Part of a small language model's weights: MLP 512 tanh GELU, a variant of Adam for these matrices.
Each number is 128 + 24 x the weight over the matrix's rms, rounded and kept within 0 to 255. Layers, rows and columns count from 0. Numbers have three digits each.

# down: layer 4 MLP down (transposed), 512x128, rms 0.0699, rows 434-511, columns 0-63
# up: layer 4 MLP up, 512x128, rms 0.12, rows 435-511, columns 0-63
down434:121124126115085162105108124107126178131110116133136121102127136140095103111119127122131134118148127135167102129131109158113147132123147109144173134131146142154101112107089138161152105114113143
up435:151134171132072129156129207132120123125116046142130113139140134152111119148077099094153134126084173155160137145112109160132092116127131120117137091139159124128073143113145068174150085169134133
down435:127145135164143155130173173137102123132097114061129118115132137100148148136123160155186112101117128121148131136136112137094126130131132098131106097172111102129169128126146137122149119160105119
up436:175133156146111171091138127132157110142147111183121140132140122140102136142133117097180130083046152153149126150107110154112143161124143117147159168177153147130112149128161104111150133114093099
down436:134128138087110141120142134095123127118082184122145122095123137138118138125128100123100104121104095120126115142106132163129113171103122126123168169188160162109125112114155117102144124096108147
up437:139152133107140144127128131119121105138115139138135132105104107141121151125129120114140145128094123137132123140105120132153122136107127114142156141125148120140123142132163122110152124143129135
down437:136129112148122160127119134174127134108149113131137118171141138088154133144143132157138105083130108089119144124138137128168103157129142130133097081155108141107119137154134121138099112125151125
up438:153146110161111087121129134145133132147056139136125136156176149154109172081112108111143124100024149138174099105170131157140112120125160144100148124107104105151176131148139137178148112133090130
down438:137108219203135133085160179157170127122092140127040210117194167075152098175111137154045149112163113088171093095120102125073118093155065131168132115143172135131123139105090113122110105154109176
up439:134112131119128131123130129120134130128114130136120114119120129130120131121121127124127133122133132130140123134126122144130126138130140126129127131133137132127134146128129134125131122116122117
down439:123133131131127129127129128135133131125129121127130133134132125125127123130136127122130120132133128129122130121132139116122123120134122131123126130129125129126124122124125121127128135135125132
up440:153142171142100142115113140132146083138140144197161153130151123165122168121120098097137105063071161153125146168106136158137140146139173128140173179188150113156102150146142119139153105110072129
down440:120107097178117133094153088150103143138156114155129108153134110122112107107154117118134158111144171113171140142091112179153147112144135120135138097157124119126099126126136108148110087143135136
up441:156135133127112151119117125143152091138166120195145148134108131135105162133112128097156107067055148151133115163115138168139141143140169118134154174174161122150094151163147086128139133108091118
down441:128108121122137125106156117139133097115081120123124122142126138136144112127116104089129119118098127113145135134119130148112128155118141126128126150164135145138163111128126121133129122124133149
up442:140161123127140154156130124127139093115139139152139135137136127136124126127124107141145092104113174160146095138120111131133127154135113096154151151151163090156141120129142150131154093113115101
down442:122154115110134129142105134120088119112136125116127143109085132114136077154133092139140131132146142135140103117126133125141164138140142142138146100116136104157156124131112142090138112122117108
up443:133151142140167131113122129135175102132113140144130112113172100160078121102074133074131098104093164139134090142166143125136135149142159147160165154194167075129066200150118137149123115099089138
down443:065102166083160188089064076102102136149137164122161126106106102173099154119157113153118194175122105106185109078093120189143162119096139163123155143092111164161182094148132154194114035152120178
up444:181152160223114178122147160142159141140050134143124124143174155169091128125140135094160104102069100069123134140126132157105123140125128190100146164128136130141134114131111143175151096146073110
down444:121137144166193115086136100092113160083123104089074107155175141147105068064163095104130142173124143123125145177164136114108101149137116158108161170173188091170130109144194105156123132205141080
up445:164142155159092177176142142134130129171120138160142140130128106090137150136079131086113112093067137117092216141094115121119135131154147157149145104170109171176098144146113122155126141104072131
down445:133131167144134094117145124107139107098121151120122163161138146155103136149135101153160101153119112101100127151110119091111082149121151144151131129179115141149121104122141111132116106135109137
up446:131121132138083180100069136143115113178145147164141122109167141131145144127161093129119184098110157118097128200122156136123109085154143157088156128115188133142098087175095154095119133125121117
down446:097154175123116145110114149116145117113142143092161139107133143147148135116130103148082126099117090151127176126104134111153113149126104135095102137101090117154151131154120121155158120135165122
up447:138141198135115167115142124153136078143117119204121111125175130144146166128111139074173130088074152129115102149091122177102139137130181118132164160203139104159142150143121124095132144126069134
down447:124168084166149093122163128140114136100152141143061111125123155099132115090117087156101210134095057167201104137134142170153148123107162148117149152169179138127076140100207100169112133062132188
up448:141133179127104190168160164138134128125137085138128123123181119118117153115096116105157107096067120172111148107204135180111135129113122122104133117086146080184127113128087117112133136132029151
down448:113137159135062098043176133138112129143126120081129113124137119156127108128152137114142149079130124147108099122091165157094112102090093190115143158130147161125189122125074071154119126167059110
up449:104145142108110135109134131149125123116154135122059129112149110124133099167118142120119148124125151127153128110151146111134109127144132106204125126134135124134110160084131140125147150112125113
down449:124104125133165136128136107104113160106159099121104162132146133091104120118172114160133106131110121155132115108116106127149140082137144149140141101119123122145203150103091100132143101147158140
up450:115149127108128138136123115075099124136128135119134137086111111132114144139131119120125131138130117134112123131123122128128126119095138120127160128132134134135133131127139134123161128131137145
down450:137087133124123118115121147181150123098120115125126102167139147102168131111142144152125143115131129123154134133128145132134134145152121138145098112111111144096127143154120115139078136111115104
up451:158130164131126155104128110141155073146142125192137158132153126137112147128133122116159131067057172158125130168119127175119147154135157120155162193174148117145133155152159106106136124111073127
down451:113145100149111105128147097112139100098114144122125095132127153106140134127117118123116133118107156116170130137115123164105112160154091108153129121155136171097104149134158121141108102109145107
up452:120176113122154111163131140139126142118102100130108132138099096116141082145085139131166093134103137128143114171086145127119116174173152097177125154137144165114108155138129134142137092142161076
down452:114093143115142151126102163143142085124203123135184153099111127121123149191165138112057158125131174113108110203215181093110097106124108118073126128164121105117086101058125160128189148136131126
up453:120110115129178162123119101138164089118159134155139159136147148113143136114150130137102164123109134197120138123123106115161156136109103103142113164135098074125144158124150103133153124084108147
down453:145130121139150123155124193120124107080127091164120094135137141143115062151122141143124091113113166137141130114105125110104155112136130092187103112129112109077098171134109105118122179147136136
up454:188143118132112125099129156143171097136124107176137154121106140107094193098110097110135126097060174162120130160148135149100137141148131120129142165162154103129128136137163117146150128121075112
down454:146147126094103128068126123123137135109087130128113101115093183160150112124142100117138105108107150062163166152120097157102106125150143146155094096132155105134131103114115145133143146168131139
up455:169128128120127132125128135147154127128135116166138132142147141127132129127133130109142126097089142122142127137127124148126134131156126131133137146138129128125122130144138114137139125124105115
down455:094153125084156109127130125081080101145135158095139136072104109112121158138132106144134115151098120138104120112139131128114121113091123130112182105138129126137134144119126128118143141147165159
up456:153146148116103149105114121145149069145148105207162152130120124140110161125129133106162118063054155166147105168119141180128156155146187110137155185176165124138102152159159089132140126106079129
down456:117129128128130155099140115147139112118105112131153123126167129104139124126116119109133118118118115109155114116124143149127140123116162122124142139147164148157132112135146127127117112131129133
up457:158125090160129120159147177112162105134120146143066126141121123180089120145101133099146103137070129094150134132108136141141079135156166101116145202169151096080143154136129163157143125127095116
down457:128124177109150086137132092125151152118096149100174126130182173146144111085133141168152105150103155154114178178170072149128099103148122127117126062098106158153141139118125126121118107142129093
up458:129151159134077156073142173130118104149089097156110083154149125117114146100138159113130103133112122148130092133085101140144144140129169148102130127142123155134125132153156103147149120142128112
down458:127154130152089118144142118127118125100122143152115163123083123127089171161117143129131153157174080122082095104156092113134155145112133127108157127164134143096130104156089150135147131103161144
up459:131139127120133133137124139134133132116126133121137121123135114145125153111117130107122146119119120137131116161108139133154143141121147148146153147140154125145146147156143124111148141116128115
down459:135142098124119116155134121113134152127121108162125117130137143131130114124129132151130112121090132141130110124137121107114121108127105122111121116133103111116135132107122117156132138155116126
up460:162129132140107150099109125149148057130147118202140165115112134140100151136122131111159122075053176177142141158126141163103123136146151103146143158159174108142129164148155096089148134113094108
down460:123145059135117122127146111123152135089097159128104117148108151126109123154111098136098137132116121105151103135137114162153117148095133140132141120144155136088169094128170138119157121134148117
up461:156144137139112145115111143148156085133155126200143138123142131133127150118147111101138121067074151145147112171102144145122131144147143131139169147163151122138096140157143088138137122111080118
down461:126127110147159145105144133156146133125096119134124109141133165137132120124118113117123141110112142106182121126119103150126123126144137106122113146152117128149148088089131114135132136150133122
up462:165123125145114128124118130148154116129137115164132130142143135126134123125140132108147132094088139130134133146116124146120134141140135137134141155142130129139117139142143124133134119110106119
down462:111133125088153124131147118114102105141108171094142148081117117118100144132138113135129120165096117129103133112133133130127120124093123122122158112130124126119134155133141132118117161152161141
up463:125137144133126147149103153128129124165101118142102177129136147184146108175143143101204170140101169163144145104076100120147112146159152112119164119116150123149168126135119109158149108126129115
down463:093128162080136175178116156144118183129113102118146130128140143164159125115127136112056159119127125104130222092063158152118163143136108109129153141141182112132100169125096095145146133153149076
up464:140165194117132118139138102131126123131169121156122114115129137166164139127103114111141132071099121150103108166126111166100156118129146171115152139188109148155116101117118104130142114122092123
down464:094110126126147108162134138122149093109146143100124144137153120153096164120136118140129142107132149125109132153145150070135126135141142139133136146120120124116146118109119133092140149122106096
up465:130140114149160210102133124137148157146155151144132139135154113136086122098161096111148147105089137139120161132123125142118121123102149135136115118166125158162103130157161118131119137122130139
down465:103134143139157138100138145132124127148152129100147124113172140171102177043116134125149113136114144171112158098080147142132149127107104093153107153132129115091198160127105132134134188131141126
up466:124126144151160195116072119130148152148152094183176135117167142111184136117097095090116117109087096096167138176169103214141133140124208147130133143144084185122071109173127099171130079118114137
down466:133096105169162233059147142106127126096126065098096189060155071067156108133042167169191130075087105191118177173175136118191130137122166131090115123157120144090244105165145091137155085124175010
up467:150162132148132121119142109127139138152127124165113137125108121126095118130117109101148131101085135143143130134117121136094144125114135116150156150136120132143143143139124118134139105124096132
down467:116168097156137145149108126130137105136128128136097088143123124105150127144129132183125105104109115123153125134149134152117125125078156124113098096142106160069132126142111146174083153105158081
up468:128161140128141081159132120140140133175128116138093111112108126154134140113108096125104180102124148153115155158123151126120087132126133142197142156144117097147148123098129113112146154110123106
down468:136124128107091093120101093104125208136165189129105125139108101119140129155162122100117116144143138159116134127161106107086140093149137116117128104137144131142129093120122108122121148108122137
up469:137134162131144143178159141118145109164152103151108163116106138102155109151130138126135153142103172109129130115080151162149103144110141137155146158126121102128093121123144127154124179120091151
down469:098126069122100144161097112114094104129132126137133160116138173132138136133144130117138152144098141124162096167151141118124133125125159132123141107137114095117102093165131154153120160152162128
up470:132172133164123153187117128130138129158119136129081123151118109156124121131089169114116122113082150124076076198138173153110131075129158157125122150181182116156145125166065147182112141128099136
down470:082131104104130131195140181130134141162136108112143103116136115099152136138108149164074092150102111101115181079117128111092150158123125165146140146127118093122130143135092144124139127117157121
up471:149105149157089147124129107130150116118125131132124112133152133140126131144112130152130133125125153140140136142155125116131113138129105114140148122135156109117091151126129127120151139130114107
down471:136136125156112121145129103132132142125121125113097133127114112145130109123119119124127114110166126148131129154146127128126151128145144117171136135155146133145102130116090130117145159157129116
up472:147106108124140145165137139134129143133102109122150123124131088134087144091139125097128105118129117140115149157109154137134145129111161116119120145126149116147098144145112101119141086117107100
down472:159124086131165110108142157118106124144135108140136147124143127156126115164108130127105091105116125139118131098159135079151120131147167104084132106161122097157123095138105131091136148101170136
up473:157146166138115153120135162148138075139131095204145101134131112134095139114119129110155118098059145144153124132103156151148142159158145137147170147167157142146127146154152114129140106118092141
down473:113126139124131137129142133129151134126124125130127119138148152140137135104130122099110126114119135150137150132144087128106135120151106133140118131151124128151107131104128127110132090141129116
up474:112145154127159107107097115133166081159120130131131111121153149140163154122139147114120142118121121108085112187109130116084129155145184162105133160156157135161117104115114151147133131096113129
down474:129118102134091100115126128121106151123118161116109135144132139145117107094158159098135164113121153144089148143140109116141120095122136132083137106142126110097131119144099125108116135127125126
up475:169123118134120142134124134122144082153168117175127108117126132144109151108116134097139130083073152136117126170100141156141128154133127121152137156185146150149116138139148117138142142113086121
down475:121113143122140115131121144126142122137130131141120135148144139145141107119122113134117135132120139134133123137116095133125151122153143126126137133157139126133122130084118109135149135140130140
up476:130125126121124122119126131125130122129124131130124118124131125122121129121116126131130136135131131127130130129135121137131125130128139120131134128141128132128142139123111126129126122127121115
down476:125131127131129131131132128134125129130130128130133131131124127127132125130137127127131123124132131129122128125130136121124127125132123131119121128125125134128122127127135122125135132127128132
up477:134141181144159169127096115155144112159141126127110072107130086119119177145153143064108139127134093082128175180121085089111106128148194164099131150182147112127147079160104081103129123074135120
down477:164101069101095135134131095133108128119140156128182131125133145114130065160161178121136145124096142129119129105159155201115109166140081073089149119175128136078118152152125154161137148163107160
up478:149145158129120143123116132137128071153119102181149172117150103135137136123099119074157125106073183175132151171083115171135115137141186129155151174188160115138108164143127070157144140121103132
down478:112129095119133114139102130149134107120136120118136121129092102088158141158113154130132110125122170173143111144100119167132131147136160105123089155128112136103133166173156086129100180113115086
up479:163124155131089137118131132139138080128138109185134117138127128145112152099129128108148139090066132138137117155117169157144133157154162103163158150183153141145102162153158105144143107118089114
down479:117151135117137141121122134129165106132123119137123132164144161139130112104115128132121126128107132131152138125148114126118141116150101136150109137156143107147129139100136133123126110146119109
up480:122136099095109153143123140134122144147131089127125133123131132141150118112124121127135142116108166120149123132129152131142082131141105089150133141136135179108072156137129141162149088149140122
down480:134133055112137088126158106139127153152128117131156145118155114135175161115151159137149102136130104140113092081145129121133138132155110128150125083117143123148154130102121158138159092172114130
up481:147168146162184083142152124128141146124093120131121120143126132140129109097111092161120125123112174145136097143149130134116133126136124122149140132152139090119100149125155134100136153159117109
down481:165123123095143141155077165116079107103140143136156115128148138110106111155146117105116165161154152100124121125149137124167157132146127118096128139133108134114111103139090107132149133095111156
up482:159143138137110136122116136132148090136130143197172149117137124143110157105112115103157139080091146146169133162088116180135141149141149125139164172138157119139129128160148087143126127118096137
down482:154124124110117139118133094137109115134139122145144119125097112118131127114131129126119118126097122119127121131113123153134145134128146103113121143115146152109124103106118101128104136142134127
up483:154156105114092185100130126144139080145124117187134132126137138131096144100127132110142120084054173141148130173096128174119132139144183098125155154199195149100059132136173121131163157113077111
down483:126119123129098151122082113137148129088117136127125128111125123118115132092138138147089153149143115135118083122139140109116146135130149114065155167132186151115112081136123150106178100132129129
up484:159136133133095118109137115140139092142141117180143110119152136146113147091107132113136129076088157148107112157164144146142148140133142133115156154193188118161147151134124129100153133112065139
down484:133144138113130135114110132122110125112104130124147137114150139152118111130162116132123125141142121108166179097131150141120115116117116129135148133137117154140108136102126166132133102128122114
up485:150150163125117143105138143150129067143166120216136127127143096129099142127127119081139123095063141131154130158115157139111145138131179085142156182177179130147078185124179084113122113122068139
down485:095152097109135101147129159117107114141113146122184120108117151122093119108109107146093156157123106145116120190122141139169113165070109128131134165142137123115161112103173106116128146096166142
up486:126145108183152161094159076137156110134107117146111149120111107110098128150101136133116112119110152126164103166148157110137127135130127118188114133125076111138143153153138087137126155125120125
down486:164122192145099137090101127136104157135140115097123152141153112109142104117146124096132145121118132150121109135136128168146129124153135158130111122118167142107153132134111128130128146154125167
up487:137159130120117122123088121134130143146177107143158117127167127162089123107114120076088124121080163136108137155170138137128150151132159123106164105150126091112076160115119136181153143105113138
down487:129128104163142114187124125133119140133149157094100145137142122109113153107082126114097102145144130139109154164135146141146114095106122158109088103064142073128186113087146139085127119112140147
up488:177118169146109154118176143119148099164136115177156154110163127139078129108156110127141137089080156166119124157105143169120133149127162126127166171134168112146157137153145151129144133148071127
down488:157116105124113130156118136108165091166152123141161125103157150121146121106128154082097119140130155177096092127151121138098121149133103108157135137158139161104147117119135114128107123158133112
up489:146138152111127141126136140137147099134133100231134125128147111135135171156098101109109105076085130127118102172116161165123152137116173107118158178147169147129104165153142090152133071125031109
down489:112140155134119142069130106143108101121049098131208066098119167192058093131093169101142156151133159179147198151097139133162181195146154090149060141136170097164137141116202084119121151110148085
up490:182138147159111133118131153142170099145133114180148143136148147148116166096146088119140117068063155143138108146102115163117150155142165137127159157171161117144111125125155132132147117109070118
down490:133109145162109130104126101143162077083071138141136123102147181141169133121110075085148125108152142142156144162070103159103161115133139119123137121125179173123153149084140125134113127100114136
up491:139113172187139149086123127141159133118103119141129140119081115127118129134146117140169148139114127141174184104132125095139150171112107117132128139105107160117118128133151088142140118117103094
down491:134128172144150121124119143118136086106130116103171151140124153126128106049116108114145172153111159220104143119125149123146135167130138140148125105153123079136138157096093124130112088165145113
up492:150153163153124183129139117135153132141137125156151100143139135137117131142138118065117129101094163140095122176125145135109169167126135139121155134187166124141084149134151095123136129111105124
down492:110119124125128170104116126118133166141143107111151136117165136136107123127158133111099147129152163141117129153100138135131142138112139133108138141124130119136109102135150130099120110126135160
up493:170142164144117148127139118150140095145110131194160148131162112136099138144123114101167129081034154171127098158130115162105155149135168123145147164162156131141131173135135092119135117138092121
down493:102121144113158101098179106101095132085140163114120135167104130178111143122069138141100175122128174107126136132138154150131166147144104120153087124155127132086118107108164105109136151112126118
up494:126155134176118148177123091150152071120125147136097122109105124143091126143105151153134134126126117103095110147126176156091139112097110094131119161140134110130152097139128133119138121121090130
down494:132143134092157106156129145134136120100161100119178130118107133157124161155104119136119131139133123131173123123123134121134149112112106097126097143165140158114129095117129142136151130131113144
up495:128138111123111136147086119109154135123108149126128139124117108136169132164156155151127136114132167112135155135129165118113145149151209100184141143100154110173127143155091118119138107116112120
down495:095130086162122116117117136116137162083200153106137120125101126101140136145127103141149087132138085102165126092133083120109132138138158165142127135094129094138112118179134138131115111130117131
up496:161138142136127132116123138138157113140136122195147159131160140143122142114136120099144131068077144149149126154090113166106138153139135120136188168156139122141128152141135117129156125096102112
down496:158110157141119130097106117156144138145100111143111104135136129183120093119140098099122161100129130105139128139097098177120158149157119118123122141142113149135144131104146100144143099089103128
up497:121140143104126170137168088136154074136182128188114129115166158129092153080132120111118120095068159146147125101128151147168120126128142150143144133193185089149103101118158134088180120107043150
down497:137153176151144154123152094145122106141144093124176126141135153124110130123126120128066095130112110131129124035135120097157137120144134139120128151140093154099139142134161145112150135132112131
up498:130112117132095110120115107138136105124179141138153114115107104141125128134152129131142135115132132131161143153111117106109186141126144103124159128099102118099106169141154082091101112149123138
down498:125168125169144159134126119131125177124156127127145121149141135138124170139093163123086128150103128082052153117149145113142087112113144124095104043151115138178114082096154127164132117079141144
up499:174129135144104156117130133149152074156146111195121117133147110144100163113123102095146115061074147157121105187091113149121134141144162126121178165169154123155117163146144103126136102125074114
down499:127140117187121178111160103099115122105084148123143093127140144150084120115116139099122164127132149147173130128128093181119176136135126155139117125121092071123129145123150111160127141144133108
up500:181146153126138136087099182143146062137118107172140152113150135133103192100120112103135113100074145158129117158135140125108140150136164112096147165180170132123150158147156114107146132116097112
down500:140156132112098128111121092133119160100112113109139101132113172117120093097121106113121121119121139107150124153139140150131129133152139139128103103122141128113132150113088139118128155154135111
up501:129127129127131126130128120121117133123132130130135122130136130130126131130127133140127119130129125139124135128130133118127130121134128129129120130128130129116135119124128135129128125124132126
down501:128128130130130128126127129129130131131124125127128128126122132133127130130127128125126135128126128121130128128126125134132129133122131124130134126120132124130128128126127130128128126132125125
up502:126148120147130150104106124145132041108159111141078148136125126156120152108184088150158113122138111148152083077123137149124106105130095140113117124129167079171161105146131165110144085077114104
down502:142128174111181065134101097149125149132122111119146122116127116106111114081150143110136070130111171167183146126118122126060153082107103167154104061156079112171137162118115164099098150115082178
up503:150130153115140141105115148144152076148157120193154160115148126143107173099104119103154116067073171140148121171115125162128149157145149123131163199158159131128117135141175113150136112119067128
down503:130139122108160136090115129138166111130119104131136134124131133113149122101112100113141128120110147127137137141119101164115161117136161132097135151127133156123138113097138112112113105130124137
up504:140121166118142143140112145123125119137163140141107133112136127132129139144137100106115141105096103147077151122117127163145145139135147149109153151111108147114146147149135111149142090096096126
down504:126148113071115157117122119107126103118169157118144105119157119143143149143127142126128090124128146146109120105153133128135121110123130116111089084047129124103149133127159122104125147140129122
up505:171138131148132150125100131138142134144141139194149136108153111107151127117121119088125128111071126144106144174117109144113175130122147153126153157155144129103120150160111126150109173098076141
down505:148136141112127105141099143113169107141141097125152118113131158096161115117122101118143116126124138126107126133105117136114163154129129130138138135131124136117103134123163112139131116106130118
up506:140155142140076142109110125146150057133124134190125131138136142144113139125118116124151134078065161157138136161118125180163126132139157139153142164173141137184140144147145106135161113143082120
down506:142135184132126138101126115112097137088092119141101154119114133135161134124125132098135140147131116106156145130132100111108149133137134086142134154164153141132098126147185080162103092131129158
up507:146140159153093149114116114130164103115128102153130126117148109150115160129111130089166129112090133120188116118146132159173144190147142103157153110147133104137079172168170076145142098101097116
down507:081150126094165161115127136122109104118087125085163165099112100169096123133108132116104111168139141155126141153115123154104159128110151118158129118126135150146109120104143136160169120173110135
up508:127139167134132125149125149134130148125137099152135100146160103120162146093150105082181110124131129147128176141119123103138111126138161137144134124111118129115138144148129080097135112109122087
down508:141118112114105122149128141130109151144153128148071123132117122166159117120093116109146131139157117125121127126140091110099129138101085131064135126133075153116176100171125126127148123128125109
up509:163159150152095179112120116139122072160144142184144126121149127142139152137121143112140134066063149159122116195112150182161144147136194100140156166175179129159127153161146100124138121103071110
down509:121168133152141122119131134135103119132112093141157135113127141131104153137153110114158126096131151118126145188137146140125118137128114112149113180134113127111107125104172101118127111088153124
up510:139108108131124144102138170113131109124106115130132110119139134150095149116127106101148120137089131178128146201108094179177124158120120152101134144185120098144140118148182151159146123135124103
down510:138134135139139094153081121115159165165156108153146102154149181091078101087136128149144110089115153112101135163187136146157072104152122151121117127100180126161161128088165106170128066119114155
up511:151161152095142147098109123160157071166131102162116122124147142124104148103136118114136118085070163158112124157127141167150147152158199124122141165184165130110140139163156134159136144106084115
down511:111110134164126094112140138117147100122127107073146146122139178107155099096087047115079134136096174134169138157137098132134130176148183136146143168147135137123152129119149162129084106112107093